Part of a small language model's weights.
Size: 8 layers, width 192, 3 heads of 64, MLP 768 GeGLU, vocabulary 4892, 5.68M parameters.
Architecture: RMSNorm before and after each block, rotary positions, no biases in attention or MLP, tied embeddings, capped logits.
Training: 242M tokens, 3695 steps.
Each number is 128 + 32 x the weight over its row's rms, rounded and kept within 0 to 255. Layers, rows and columns count from 0. Numbers have three digits each. The size before them is the row's rms in percent of the matrix's.

# layer 2 MLP gate, 768x192, rms 0.149, rows 496-520, columns 0-191
099:134181092095103129213152125123105123149166127164110156085107113079104095048070117154156097115097172115091092098134109147079109169108126108167141137076107154122140097090132084102104118165119159106133209095105141120159114112147120159080142157164148130034150078109103178137106098143146102066117172108105098096191129169161116139173128120090116121125119097144153111136159132170082152058127107076165177138148110097102114102142124089144105120172146165109206143096137153136075107173139174143136103131109146154118148187145162195079180075124104106139158114128095101108203162096149114131
107:106164145138164147147095174140100113115090143180108102154111131096163143110101182104112171169097191106163093054106146166119177151124105138109154088115145140135098135167053082092088112160129073168097091149053169104156097083131172138166129122142102116100121140123132126099107148155173114157141138148147092095205117155130105124110147109110170136149169108138140123195116174090153160153099058147107112073103132133159134059155132126073073167154146144158154089089170086100106190112097139102111088166129120124067131098099105104082172135172186113100154109093150101119153042139104124178
102:119124096114111150129147122138090145153140139110147155083111118088141094098144156106158169084135108123089145124069139112153142154121119122124158154118075123059129087093138111137151118090160133153143150087204111113102157150177176210075105209207155166136139125118107191216106131172106109085108131104162121166124156117133119126107141181168137095100133153131078162113144126133103115118119099150138145107117180094083138048088138169102131144090153115123155092099088117151131136076137192147161114199085212112068075139110205162128100124118169130109141071111093121135158154175151107081
097:109179140171116120130108124163119127096151131155105117129130188073159150112183131122124136132131155132143162156127072125081141181177161081118136160095098151139137134070104149092147146120162059118124132103120113143139138107124128164108101073137151122140151115076190059115163127179061210162128120064158110138138136183158189177137120089125129155150099131191145133124125193099104170134116168144157135119130154175111118079107161130117136061157115145152135123138140184099209111137126073182124084090091077093126216118149126107188117149105183144128119080077150169147177101119192134142
100:124106155180162109108118086147104116123201110159091171140120118155136125131068112070133129168140169126161136169101126115036153148115082099131177181144139173158072106092131110156121115165052147123127078071153153135140165129106182100149125139163101070131143115121105104147148147146164122136078142175117102107102159161107084133132143118084081094208059119131093078109129071118130157091158172148178083053146163145101158143162132116174132106047109118128149101094121125142192135109138159133084095192123112081129102150125175144102122162133117154131122118078107103123199142091073114164
094:109128136129160112176091175111151140111113113171151124147127130076142094077086150117114140109135149150185164147141088102148146140092166071112132147136145112090090128120147111164098149106136074089131177091107105174094101154157102122146130060165096137092124135157134085101169137106166146116143104151100131147087124121113161190052148127101149125130144111181075054151104114124145130142152082070212099065096157132122109127164156176125167161144119170159186163178076133124095119167121044173136144221133166133119142113115091170097100183081175116123106132127142177150167151215149125148
097:089090097150099105154147117099121109172124130158185200116172085182116084074066104154125131158155173145092168128064106117154124150182070134102176137106158157143139128073132141097155167097167113163120090144146115151074133195107160135158127069125167114111080102134080116097062139153118111123132106131134132127113106179126112129113157076079123136134067128112150139165075070076173131122154182124092206164114135113129146144162110100094144097111117079099146132126093183148141180132168135143153063095124208115135090147082134166095106136150087143154105127145122107114155130040138081095
099:128116094150140138112213131185118185136173147095107187103099112111144123097146181109104203121181153084117110089121135154149110048204087122125147126123068164108145102100118098192102100099110128104107173168194100129144147132121185134105114115186139133143115129102145070112094091122179118122107118161086102172184090138163126097100102112174161103100119112085066132107117172131153045171116108127143137127122114101166183130137103133140111095139193066159148135128143140154173095125094138086119088143118094103140081089137168151126153185101103076135116102125174077163177120195123143129
092:065163115108099080104145148125176143153078149169126090079135153152086049099107170153137131121173119129120129101138062108107090087122120112095138122147134083187107151096066127119103138077113127209109169101123111096088174160119136115123073150124136100135094135137133181116123115129117123185148105100033040151201107152178181092086170123144141090123169143106121146093081116116125094118104109168111125112146182131103161122096151166120123149078116118129050123128113129074102148152084125144081128113104163145183151045176155123193124165121106103110102097154123113153132181136114132165
097:157145172140140100115111154093080109112088132145133151141139100146112051099110115122137203136165121101150117137137146123151114147125088138060069148081167123161139149172076169160121093081025162134096118105129105110241131074108209145065107141130143145106145088133084116106089069165088168075128117160137091176118143133100101123081163143056121157143127126141147143070115104120160103138135090158136144084150132151131046085134133122142072162115154114102153119119141157161071170147131120137093131128124187154110160110139124140136035105129113139189125141149107108143145152092103121084
093:114095138148147255127203119151143154117116076085153150066133130182097142132097147165157158150129126116155165113116105110124082114094173143096065098085108076117131135108135105160120147141129106130064191181129157106141095185139138160109129151131124135132104142131123201130086085127169124105142151126095093180177178137135158090125135137170133168116103190083116150144090137114161104152170118110146130119196129136098102133143085154143160161182195159123127140161121117161165129172100169103200143110094100194097137051148096123056154113138122137153092123173135122113128064153077132109
092:155182163127120157063129149089151084101185190098157167156116145119131162180138147136160104135138108100155209144135089120181123094067136075129142132102077081124163102101141149172077144122190089169125089142166084084140162073086156140111112148188161135116126139149069101084081123098131102122122146126130148151131169153132159182196131154109113142138107131107133108181139126107109099152136170160116137153134098097113133147127128149191169105113137093098087201165106147166160104139146179184123141136153135181123118111063085147150095189138060139140087119114159067106136188087087147080
095:108147122123152145100105143121152110096109150121116190129124098134123133159116147152084146118153115083025120139117106093118122143154146126115158121144097090135114127167180100106058090180140120144120182161135163163121141053120087131086184126143151103147149088157100122141132132113101082171082209122131080074112139117126166150175104115136123126079163116138194095210135139167065096094138174132189124144192169155115197166114108189142179110129120141140121212099122191136102168188188113191140091135170135144167151129089129116139090125104086150110106178087134146149148135087137138125
101:161095121192154137095101151111137118090178112142157145144118151116075164194147113093112123173147090125092164132129129125114135103120088160110160140164121135079069115141104091107149112140073162131144075117188123089080086175143157116171098212111108154111128143110131129098154092134206151159093141125209105149070082191122146144098129175117130085156096091102145134145096107135112152189160093167111104094104074123135106078113129166207171153140156095101070097172140136123118156124139128128109146121121149118114126117121076146122120078135113123194125153198108176088134046187169187136
108:115127174102144139131115106138119100164163157128082130138167156150110121160130122151117068151180113105140119174120089070145146154139175141138142083093100081086138103115103167212136108141122172111120123079128145112111116142058100146144069106062149088103114158080135165104136108086162131094135098108089119205139143153155133097129135067083105106130106196102163066068169118161150085161128125132126076147145136192166123129137174105130089127122129089148182136098086145063104105127142205147128191143143114110133102142160142140133152086085142138154143197070106187108123157162186214124
089:121134158134114146163177126148132144188138122120203123138201117108090123155127143090156122102114146094092142130158154114137078094126184134170125103159172113104150103150154116150135150077128083159129129153206160129095125085172106088155173116085190129159138140125120114134153062179114044112129167157109139092148155162147118190132188158147148087159143118105168144104106103137188128135147111156155090102178113177125141116117126144122108183122122138184088108171088108072142178145172192056121118108141112143106212137075137190173137145116090107077162165128145124160117158137086111210
099:089078134174112146037143134124167117097129154180108102150088088140149148118091122131135087139089141109110146133168165080143119146097104156087121117066138142128066090132155111080145160146098092130155084154107179121112177104125086068170139109088149162118103133157130141139144050113132049142183119142116123133131084155136106136164150102200152115124094105128164126169089153078086140135152124077091201139087159091128143122128107123160153161153139113109145129122084130157111094135102117151136175117181149172177212127111187069109150158195129131079150136124180200118163158108092198138
100:129169122158091233124097133180129106147113123152156151144203157213160137166154128143092158055166129153140111116141169073106120084099081142143163153100056124150164165145129126117167084122200117100110122114107169127152109121162089051162142125128160114164144137135167108102081138152110142126177123116141163159141151107126147142110150202172161144070217132146098142097127197148135132108134132142122114144110106081178076169155128111163156128128140143168164149134057115160159130167079195090126133120153121126123152122195131119152139137119089097082121139115128138158153043125076130122
102:081117114084132148149102126058167105105141174118183152178105203130113099163150116106147129131150099100162096171145159116133130146126075147068151142169077135178193110183171152209145077093104146129097141143099143142181132149139128135102138115157119142076165187205133115129118115133106119118179121187172125108066111068154132128115116147059118059117150154192161167108103054098134131083138123113131154126105153108109145093123163210154148140126151119165153128155119100155078164165121132142084127081136113159093063113127091142156126147150132119133144160137112138039118105151127184095
097:162167091100103172132137164122175174154150115178131058125099135084158122135099087087147157104093174176119116106128145037093148108136068097104181113068138122219104126095146126110163109125131119140112107135129162080103181119125125098157159090098128214168150128172133121123162124157164169084143104072099133061155157062151153114161132128126130165189124134101148152136107128152082043117103139050105131189120125154084128199120106117105108105135123152106111088148117200157164156110115144106161154111104159159085160155161097159120125153119142058143163111130138109095147121140106151094
097:149103087126126112174172104117152071104099112104129119119165165140115179130117108206078156039077088076108125070121124137137128095098149113102148147115130134141156161140095155100080183109135103117090121102146138143098073129171143107168140123135113130178155216086139165095125117177117120115178137084073123133104146163121122103098085151087115172111119121072144104137159171161139138133104062101107133105131094108170125108124140146103150073126103189080088147057161151155159173133159111092140160179114207111158190121110097133135130111147144100123182189070122125109144160186133048147
109:110116175149125060112167114102120093085079130145089093134080163116119159192145184152133051184168103183166136090095087171099072113124151147134108147091137112139189101128109146095094102170150157175145154148158122118173107157184170096158161119141076136139195146092177131127081077154107124123179155143086135143152107163135073051172133130127122122114114145094138133116129079098133173143108106106074112130115140088168088152152097118135129137121121127088154211149167076134186101110109057081094159119141144149147133122146103098162100112078131101136088142139124115101181078187112105178
099:141183130110149085103167112072166140102121148116161162111123112096149106105078161085112156117043139121122199126176166130169185079203104104114161099180092130127105131116045133083158125134167158130126150053210115100123129200142093162132112122154139147116185149159138142148094111118122133105081108100150155163113160106120146176116110095137074104141073182135134104110164173109148104145160128150148139151103121076184120138159066107091103138101114067091210129132101167151076154106095165141132089139131155095095131163182164123167146143111187156160150176128087137111130144145146095116
117:115153090122145117129113124062117114118130138136135102099093133145102191099155095149127156068122101128095162177094134088179146103096161101107024137096172172102150138144123147143118165073103121123079139194068143184157152114159056107140128156093176110174080176113161176143170084175105132085107152147097170120151169060144164145115143110113164099140179110099170180107168089128097105110083172104170091137108113132124105108138173126129102089084174142121118152121099152140137116136094177120112146119127140136158173145098193088057162156114059136102151137114127174137118157071149081180
095:101111104178140136139149128150198130160107134163117171162155157133098184133117134142183154132151093135162172056103154193163154133117136177122141070155133055139125136164114187125094146149243137115172137131042120137093136114142172113119126111124176166089105144103137166087135149119152143143092089146105112118106145078100125179089131115175148136142103138136078103168089111150180103086120084116189191136165114118080144124135078194120138157111138165107159079084177161125079170149179143099119166128066082136113148138105101105112076105120103115085107104133185182147120112106153110122
# layer 2 MLP up, 768x192, rms 0.147, rows 496-519, columns 0-191
104:109123127138171125101095126123141161089111064082109136077083134112157122117094198169114106159119133125125151146137107146198153118087131109108173167119162151066129134130115142112092122142120134112102101150126133168133143128199102100181188233113152158192092129112099105166077088163098127061204153124102148109140115110128128125131200121085137115183161133146114147150098156110155141111097099134127158161131101118096169146069107100109095149121093167088097161114103088066095078131102126147180188130152108145110166131086171106165079120163163203103075160118107136104110083096070076149
110:062141128151120087161177130127110125119117173058157119119192123147114172127129101133147074206129147104165154149105126148114158094112114169201070105142156175108127205096156137098105087142125135092105099121111094122128140129131114125169130088135087103114119191106151139059098133112107129138123174136092166149185161105092089114095061126138111105140107085163153094111145088059119142185135134173188127031145138129161132152086099139119089094141086124168131097121181092107115129105164097173171135155096108136150142169146149172076154087073103168111147110109107119081192078088101097105
105:101110121068152133111103108124163059092100121128139127177098146114118080119112140164125177130117134114162110113190082124074137145101103142155104153100120115151150148113159166072121147151095091103097146104059070197112136168170077087128134152102200113140146114126172166096106101105148144126217144118078120118105192098124127126128143110106111103190150123135175153079155133177054128082145144136223098143129118102165066166161097109127150108122063113137176159104155167084133088140128130149148114147137110135146107072146075105108098123182114172210136134162158131164124101111172087081
101:157146142134165120122091103121082173122113088130070136094153078125114130082065104168111093074157096139145100113145138164096107070119085159171105126117162093136088153101109116132182134118110173145162208149150217120068069132164122128151114177106126120126161131128126112125127123146183109130067083158163138110103090068125084123137076164141112173044119176090087112091131144123127144100149114149141103174114088105159145160114076035124116108090196151103083128137110101119098097170151200112159067095130176169105091134168149147118118138138100119121116136114169125167085179119159088120
091:104175122089091163159154131116105104130059111081191109089140160058133140168142165175102130067094108151101122085159104161188141068165170157102118109129127071083201107184150137134119104113168150154139149166067065117115091110135130181157140094090101180145137152114124121127120163077150155147190161068145159152124155116105131123164125155182139136069183116104163130153118175137107069147086120116076154148075033122141127127131080115099130142199152119116138126138194173114062103155095120138179171127126115100143130117098088121152143116095136104129144125143139133108072132138125108083
113:133151164107138122089157066105084105194058157164146134189138150147115111125134114121125158164092149130145143170084131168175136137099109112099054178114164111148137187089096155135111124124120148141108139203063126150163135118174160111104077085137155084041137239163154100108118073129171156129113155137165163159166074091091109178151113102148139091115143152154121095128106130125127096083140094086180121127108126155120156146151083099112095073102124121127149107139128180119156189109204129085074155156114146089133148113140136165071133167131142162121171169088140121126146118143067144097
091:094126154144128161141164112138076173139103122127161096065175063155132159107124182121146155165161145098145106114141117072141135121085157090107109183178191144137199157163138146189091085139148101088153143093140120156078133121194162224193163074144129135177096097118139149152082136093145094159096156109163109105129193118113113145150148138147090128088060136125109135110102135148163113153127151164058097184111153113144118100135123098125113075102088126170075082146133144105187125175112123137138091156181159146129088089079124143092139128151134200151140174140051079142131118113124129116
100:204152120126128112122186170164156121150152195109165178085102144118135115122125112120103206094194093120131084102106178126144166052116074159140155136131106182086081116068170123159103102078064100113123129139157115110122112130056142121137129149186134106159157147126077086132102139097128095116153128118097137075172149132142190011160112096120176145110147118087082175115139163103180097120128108166137162130114119138118091142116113121143155106147169095183189133149164188172135122139112146110109092149094080154139140083172139160137117124155149135144107147089203105152188142132124137128
080:168126121130122176178096138134089115093144104070143125139157098085163188170176108092155153117117124144125124138180212167144161097132149161159091138109143155081145079142180136169169142183107096092134107154136116174163117111149133145147180112138115158117145098099101109144150109145165134090111157136242197100086159111094095192152075144112147152157063113160147127174191145124143144150153161111143141121146057118165110135138100100124142120170129123147224122141127102155161103121159123074173117139123093111078120219076098113082155073097163139142139147106111164105147086132124154120
102:120136126156189153144067098147128126152150155167124174118101121144098104125112099142173196157129135086127098149100153109156165186123145140107099132110152132106102136130092134107085119076051127088092071157127095073143144127077121127078037145159171089110123123118060126055151175208088090105143098156086146158139126173091156185135132062066147159131117188063095121166137106156116142198139151102121105123139106153106085141143143095164102134132178114124155085082164176144117132158150088189129117133093130119143112088110061197126108119143096130165144114166106096158154127133108155097
086:124087132119138183101170130139133138115113057126120138084133106153080132122125154146195162165122118119173203132122127147132057098097164147096082113109094055146132104081126141179101135159114115150089216138093154131160111170135090145125083118139147158141115144131123170134070079160122112096166155121121103175161153136197169076115150128159156178135109181074105163122064137102135096154160112081139155124189148101100127125098115151130160155186188160143129130149112136125153139148103126081172167120093106158128085029165091121069152115114093107177107128177125131085113060127072120151
104:167078081111153064179145134087065159132110139134103072104096108121126158097190120104089141093079121101165079100158159161120137157140118188142147123149119138142155121162133096077115116125066110122084130107149089153108161172134138135203140108142124102194130139091104190112162103168129131135162108106128106134106140159088093109103100109080144099109158133129153129103106136155128114146131125129052173109077112154150115098099120161102118176185125092177146083084138108156178159082145064155123183156082096120121121096151153134071106075120221103125150170145095183145168044163107149177
097:146106080129106099123146168171118176155141094122141104158150129117128111157188149112180088122099148127172105066118150156106107119139142169083150104148144125078127121156065139117147074146114120151157104121172099141140150186141160146142098146140136103183137170175147120101160099184125178088127093094126095149089123140061088131093145101126118122167161122107075132087213113085119133191087100102082169153110125168124141096106148089132107200075146078127137062103183069092121078105059129075141123102098117081094072153159157163140117121173124088148129108148064100172129079130193105105
097:141161137115067058173156107106120165181100110098066173112109097136146066111101110119127100083160136118105116100126093123114105154163128117139117171078164091175213145098126164090077152096145057082094157101117152144154157082152070106157188118154157094093131096161076101144129128123077092088118174054115162114179145099156076142124148130122125098064126155125128146125147134138117137131082141133138142121128152121119148104184111076122058080165179140154176125120154094103128083114099107150123106164145070096140118194137194132143124218160154121123118115087113104153111177094131086124
090:158153127086115173157128085126098112153177181134120081158201132110168135169174135151128117113145140094154101186097123098097084141122154164156113159145079104106100096100067189146157112176144132112136126110098147134144110126120105146147114058053108060096162153079180165094162130124124111081139132117112148152124118113148118112094098105088137148161112162136108069073175085178122083117177130132130092097188112206139107156090175097148115127135135083189195159113124145087140123137110195122107207161161156135122087169153147137168105098109176143142182197087121148122128176149133163133
097:114142122127119117117138131071120100156152138120092097073102091196148083186082105151139102157101095105139146104154077137124095169143132117087176119114160154141119164122125150157085161170093166082129132128118164082101136140103095101097041189105099122166173132218136128136127065107152130175149092138119165113121129118063140108116189153079170102131090070165136141159151156120169135083129133129137138093144116046183116123157141153159136116147144110122118164162088125153162152143193143052108102117178136132118089204160124119097099188154070172119082130172059131106109119185135121124
089:112141158174111135057162098096142101109145161134133134167155098105139132160109113121154087149107120076150164165145167120113096099122138146112121109084196163117103080161184142120129143144102105058144082148118159122120182000086114089134111072122172178093110094152139149160128058102113043113129169111128142153102131156188148113170142118180159138150105123119158130190123179088123095129118102152157153090087148086114140112133139116190097162124146112105200102139098104149109104109101170134107143121153128202157168130164179077115102154159118168128131146129199162134166183129109160100
106:097118145160179120103198100093162151088131128060155133136153094150137106182157111163117189127115136093112110128088152101103125127152109113142115161130169138146131089130178134135130065096104112122115147095120184119058124137097098199159059101130148144087173108120167181116078117113155159136153121098119141178152115156098083180119141129074131160130069155115060122110140125150154105125085190155128160054173169178106205126109103177104156128085071089177105150089094167091133151121112136091137111126177139170110160091086116136117115171074139162159166159146120117148178191172080142140
101:050154082122141148101102153124077102130104086104082112143078178133131096125071097111114099130169108109134133147140134160111190158149081125071147093158092145157113090152145124121121121132098138119191157094172086143166163088137110110115144156110093108171151147188124081136162131108163106150075202120107077121110071111179092099067103149055149140121093106134142161116130083140146091110066100169160120089124115080171201123150149166164173098119134146160121116144168045147140098195153128111126116105153100220133152155177140119165110135154135164119161189143104154073097107117114148120
105:162142146111142141179137144167126169148103136105088153126147117105155093148164134121153082083105106115203124105182080093103177083099201129096171145106179112099149120143084124161089140149163141183091127143168138145083117149148155039123099124153137096197091180094200121131166123163101121101149155123155132103097122165124117194116114157115098130103105156150118070126132131089100151179140120164189106141163088186199142097136138088132115149178082085100090087143101129070118163114170104142087114148130106074130132114159182060133143153166155126131193131123099117120149083075119107189
102:140165082113116105172141103162117029132112112087153088165169131134114144126147110194107189083155140079100149078149135133139091077111143098143138136171089114102095141132072162125126117116129085152146147132168146111137074149193208083177157085095134087115131160136140127081092104126128058137149175144064164191106107112172149118174135167092172114154124146055179113154121133168147132177134132168156138130117136092153174096165098124114143073095130093058093104052112096186156109161130154099133123148117160131146176131118103104141136160107131106089172192092136104120118186131108096128
114:173110135175103125181121045188151163199185125114105142079120067145154124103063176098054110092214108141095131130083129138090080106158149106159180115145122105144098178108130145153124162123192122139093049151165115151138128168163114115096091146139193124090110137148056111144120081126141110098122128117160157157105132093161103159152119162150093156097106129070123163189155122071135157071178118085143153151122120097160154186089093164134141155118113138092154107097129101146102106070141100176219118091109128151098104152127136150146110151151145149129124133149147143109103109141101162103
095:087149109134125097074142141089148097123124158115121178090082110109130071177115129078100108123123150157140217102164133153146177088169125120148162125126061185125104174123095135062070112087150131119193144036198117162100119203136091162162130140124121159084164114142154187094126104113127129061109130090137144189105155100142174132147113121126064130116089180152136144116202161125181129101145098121131134166077124084164095129153099097122099136109154111119152150119117175149082149140118175210141076138105164120114142140142148148196129131110128143143134163147140136171142173177176115139
104:104168069120133102109085141034157102058137135146119131131123181113092202103139080145095118048123080155104163169103135094130150091123186118144062161131181157133152114170123137127148153110110092117083137166059164174121165133113076096118143163120156145188077166119148151158140068201110142085132151117114119094131151091124167144098126086132157125113159128116186164056181094140115133135107157127205084104123101106135100130133174143125134134125197155108112125163088147137132150128113192120115074145115158107153164144080204141130117159119096163109136144133104153137132118089177085170
# layer 2 MLP down (transposed), 768x192, rms 0.134, rows 496-519, columns 0-191
099:129191130102118081119178142109052096161158140172146138158128167099138130165113116062120114135100112068167115165130117089139141042125154152187130140155070144148147144130168063149173132180134208128163182109094104121131119125113125152139165105132122072084168134162141163102122090058166187129113147114199085156170137122138160126090101121149156110143079162099141091029176138125162179121083121122106145092138096114112076153152153170173143155157173158176169111114134120163110111152139109116172102145160139113105152165173092130099158142123057120104132090141113091157159120141155176148
108:147140103131097145092061136150156088116142090192093113149097171094103176147075132120129150130115121073114112064102084127156138154133087107076204117124116116094068066140079088120164073181098132161143112149074135189155138108155137160132069112127137116103133103124173105103161153141155114133115161158130115091121125154137097162096159100158112133173153097150139152140086203130162088120141110124084074141142171134112117084189149145063181170145185197177183078130140141085127142170121144124134105084126104149139128121102105120102164095159185093136132159106128069109140150202107201128
100:152175123131106143170146083134114101100132177118074094166191126144117183126123131145139100128085104180112115157088126116206148134123133118125131087159111169139120077187114142171122140088125154141145076142150180057104136138129136167131097067134146144071101135107114124125157112114165099159163170158146183148198094138149134134157102104121083193148160082136141097164089062125179154106145078166102098123170052155167144101104166200174124106148093117183073114063131164147104134178111132103139118162088137136092058158145115127124141142101131114154129127141058128109118159110120225146
104:105151117149125125149121127166105131098163071108049039133109132122145124068196146062131165112113149164103144126115052104090125147091167098159111101161105102115158126126105114146061121150173114112147167172107060109120155129113132160131089116164133161085135168127145132142151114116114184109156140083153134213142152072118165136135131077167168156183106100182173127106068178131184111105151089180160126088115118174142148123106111181076151051128129112168135151128111144126153140087144076198081108109169094107138173138087068088103100162147129100134156087113139139128088099109104116122
092:162053127180162110090110107179095139136205123177148110130108146124133073095050076093130172129155157174107123146119174123065174167154093127117172157122163157164079118145143100185179119147086116120114104113168108124115099133129145118115117178122110150066126164132138174092110182148176102073067084142092074110120122114128113119130144131112080100118092174128131079078167107123067131138107104138162081045119106140085123115148136155168142079044121137140130156127164082128145134169182162130143156204106121141145129126124132155062144170122107161125110099124097098123164092094087109173
099:128104078186086107114141190111153128110111081054094143137081173134155157152086108164100110085154098111140127131168149151133158090187172190132190077123089151150115051198119130106187121113084188123140113112180143159142151109094106128097176171104140136167146074099131190149118113153118057086130120069138082074097129168173127067140125150164082154147161139111111168106090124150109148160094202120105134109123124119119103114091143125109082123128109120136088056131147081145115088123111149133105102109136099179129142146140152141165094105101108121137121163163152138158067126041154143160
108:131140129089078094090073089109104061165153211152161121112129127152136164127184114121119172155099125137084114115118197101103076167126134176135118156146102142103146106128108129092098130152157161216109125184099155124165159122094150123128146086159139161068160190115099191118122135164120128111184127121154189162132102100165158127194097115126117125119122107174160147147122104096152079136127103160200157086091154119170148045170123138151114108135086135145095135117082078184081137120098132107121194063112132170104137182136146149150114154134132107130167065076100123162096129161091159182
101:109114218068162142153026142114165077121157174182142083144137099128127125118141019113184084132133145127106154104168097118123094146118158125127144155135186108049067099136115173087167182140129161128111103091073128152178135121159070122132138123141154125183143134145146163158151151178079213127060130106166134137103132089143133154199157143122088146135133094147191113088163081108113130099149124110125097120138165100140143132139127150157136158107104147128131151112117127072093125150121175166133203100121138129185138122079136140136158092162178115089122164156136154067116119108119136137
096:082148066118111141178154131153120103124091110135132116149136132119112058120134178157162111094112137178109143113180069088100045079072176105097117120220140111114115137174101148169128098108104089215106118116146155133085152118084149116112105091138160133154086099145146161109113109149115117170188128145070095124133094133140201133101204166128193123159160115144052123112097130113128136116121112163135142104130160152089139161057092153106107169115130102110087072154116122130147128165099127139137118162092193112104153055118157115178151122158114091091126110114131102123144216090076148148
102:157123138152108163091122176168072071104103144159107113138128105122117149101167131083113069100096136129104112091113113123051109096143109095133205123175107088109119127093153131090152194155204125166109122094087132202122109138149087113159178128179134050121183139126094117181114170176139151152135100119111096122167149108193110111089119136192132094151093067128199147142140141107130078120101141161161177147139178110160227144072106136097144118157135118146114128172115073125114124080133170069137092144149123117120119146119122082115225137137129132111136150120130181112135077111118095124
095:137187106121148050140066152085084105154116159190103147164117122082140058100173125135071132080127147140104167165177092223135163102142076099153109144131090149148168136104107143113158106172088151064184115062098046155141170124108128096091169115144106153155137131108139081199163078130102130129180140143143115116127134099104092155132056101140142167144096126139119097119143133157072165098100122154137184092100188079132167125149157084068123156065166133158135101144138152106096141116163095149083107086137157130152101136143144113130162101131100148093085150100114149129117173112150097146
108:133109184160114195158148159148189128106096094159124122118150103146186133073093127107144203109149133159114110225084157073104112155105164077131095135116121106126131160112115124171096121169111157123107181068138128128097094143164136065151097181100134172030197120107128115141156158087134192130116181138053191098141129157180153177114150147166140172083158106156077127131168128124100156161158124141120162120112123094105115135144119151135104150103148151148135076156201103108103102136132143152151113158151119143143176164131112198115095106122095076160134152102158090106110152186104151150
101:104111179094139175124086108117132146097139159145089149092119170092175133093108152148104171131117169150150197114142159126109117164112114081150115120097127145075173079143170105113118107165127169148122172093145132068097112131084141129091193124165081099093167113073103122127105113132148146233159162120186165074130137162186138151182091152116144175155108103158178092157106138164137130156119138168180132110195111148138124203144120190118114086093127104178096145074134192130140166095160119109113077115147121167151162063179098154096122139096136173092143126106171184090094096115112118138
098:127158129149139183080117124153109170117165139156150147135122080103100160095145150091070151152170077125161145154152225132116121087119136092165115169174151175127104101130146080193120110120111168147128106097160090133087091208099161156085105204102131134126158176084157142169095125075165189173108114141147142081022094165103159119143094116094084130155123151129098132155123105146152142175133101120116130105084074130143081112118133132139127116112113108079057198106105109126095120077093098126104156138110171127155087070173099131139097111104062143138119155158131186146150096170132152145
094:123107099174091125145139127129138104127146078140182118079107154111132112105114096145186131129121125140135133120144155175126103077158060085158140132158158123137099105127132136075100147112111118153163138178106134183101093126141151158144173120189157177122107101197141095153105156176122162189153137112146141106132147123073133110099114187152157130103164088132111197183117153083150159131141136141086166136075168074089093127162100137090165158120103127133109100162189138161190158146101048102153112101127107171128204097100120103115113167110116126110075054132117106086068125031046088140
099:192144073148165154110161155117095128093128146188141113156084099104100140090128086163129180149125117150134093122104178113129135119114131108110077153164102138092112102126165060104146118087144112158120129121125124155126120075161162119113143077157115086090083180115148153146144161168115129136127147134127047108168131149191106134155096093184072096126154159120101114079150108177109127194092105182109122107119170198122150103106121120087171131162058114101188110105178148123097067137135170135128203108086069115119178070125154131127171084107155070132162135094235120140106128111115105158
102:156122135169155101185104174097115113155125117108137121157207166112113108142170111159111170119120102140098115073081099146125117127095134120101164131154092083087163105120168143179150066103124182180101141082162061139178089134165138152140107157163162128157142084108126111125113200164126192163123113147156125155163147079100137139089111107097106141138115133120097119125130072172191106089098138087199101107239100121153148138117148092099168124118156123114154145119149117121126144123122109112138095086117126055141088124078053175150073096072085140179109119155094084161110138137169068170
097:137146127142054150178087174152128074145141150204108126180080150165107084067175112143125085082131158162140161178146139132118126097076100099127127105124060116124109137130114106140134172153182137135115130131136076158186096118161120091077174159109129123142082136129161082146121071144109183121082149150160146101192115096121185119123107168178115102070200113147135127140100154125118151089109086072116110177074099075181065151106156145149132152170184170098157151166128105186163086128141140152151170148089117122155128145213109132155115106168097114113128104102166136133092096139165140162
110:128083170118134127152135118170101119112157162140122109075209141118130178176065116161127144157143124167121150127113136206139182167095152100152124103116176125052078072140122175136121105153203103154157137110102118114100141162130078141140081102131148142149149081068084142129121146104104080149174118132122149152105124162148147108096179132169151120128151041140158152137103165136094095162154079119161152177080116130087150105129176097105105067112128144200154120148154128124141117100113201167170110181127130071078118089121122121056044110122141145108104139168146145174169122117072096154
108:146107103154084163151096150138139164158120125113165150092129161083094168118095125122151125119145123125130078135151128139100173132117100174093120108099102133196116115086078142182167075150101140122109129155099109107121124101187067169126125070137148132111129117184239135115073104132093130087081117114105122101196138155188144138120052110162127151196194101151065171172129109166132061102127129122089086154163163143135112149114132156144066117135185086130068122143128108174143135129124107066157144163126122106150202135126163157140166114156109039172162099162114136170117095113119095112
109:124124177121142138120151158061107120096123103142106129111116040082115126151155148067182156089066172131128057134111156089090170196138116129109169096102163098115159153106157147103156092138117154161088164083127138077144189121120177098136112110096095162167161146078137144122185109177164146137170147122162105098098161173162086092121157097164100154144153109083103141124119070190068106152146125130139094169172125095117105141126121175112141215181133092187102136100137147119104107094138155129131099146142114153157083085098156052160116083107102183162136111062094129139158112164162122125
108:085102151104186095119141148144161198077106113198185098181118149101053150168171107212146114154069122084117078150124151087074175132112147144074095161128119097128213118122135134114133106102168149128109152140150073106116099120165126102169176139151112091150125154076079146122105125146134084135148129157096108143206123133129094059129152118115113070127135102099129160111161094164091182174091153123131163103122091104143084212160126119114100092074161116085144139166152129094153123126132111097106135096127170065106168098143130083089139082106094112114138125171146157132106170122143099175
105:164139142113148175100126115091122147149108147099069162119154126141151124121181114124143127123210142112115106166118184180075056123129137162227126148138099160123137134098195150069134169042161160081134105204116104171191087082125194090130096142104113105176137173113154142201188083185122180124127099145119089167098141122089093123181145123148134155084112135106176173125135126141174097094174067109117157157147157152112122135137158153180133130140193140090122108112145113104149124110120130113134125109116101145139117128040074130119102162160082111109117081117175119126155136127121131134
119:080102110129086062139127167161164112143127146137169100184160146150126123172145131090164140168121165116120074044192129186085100129107182118085156100161081089163132145142102178120095144086184094130102198016124100101156117127161163102153104073094111119165159127145128114138136174127101141099124153125139073149132175172133150116082127170192142144108114097103092123148072157105060182097146167176098147130161105128114151147136131152098177097147114111148112140124122145119164076113157070148135125070137079094149089121138133092102097116185084150123178087137110156120111135102128086082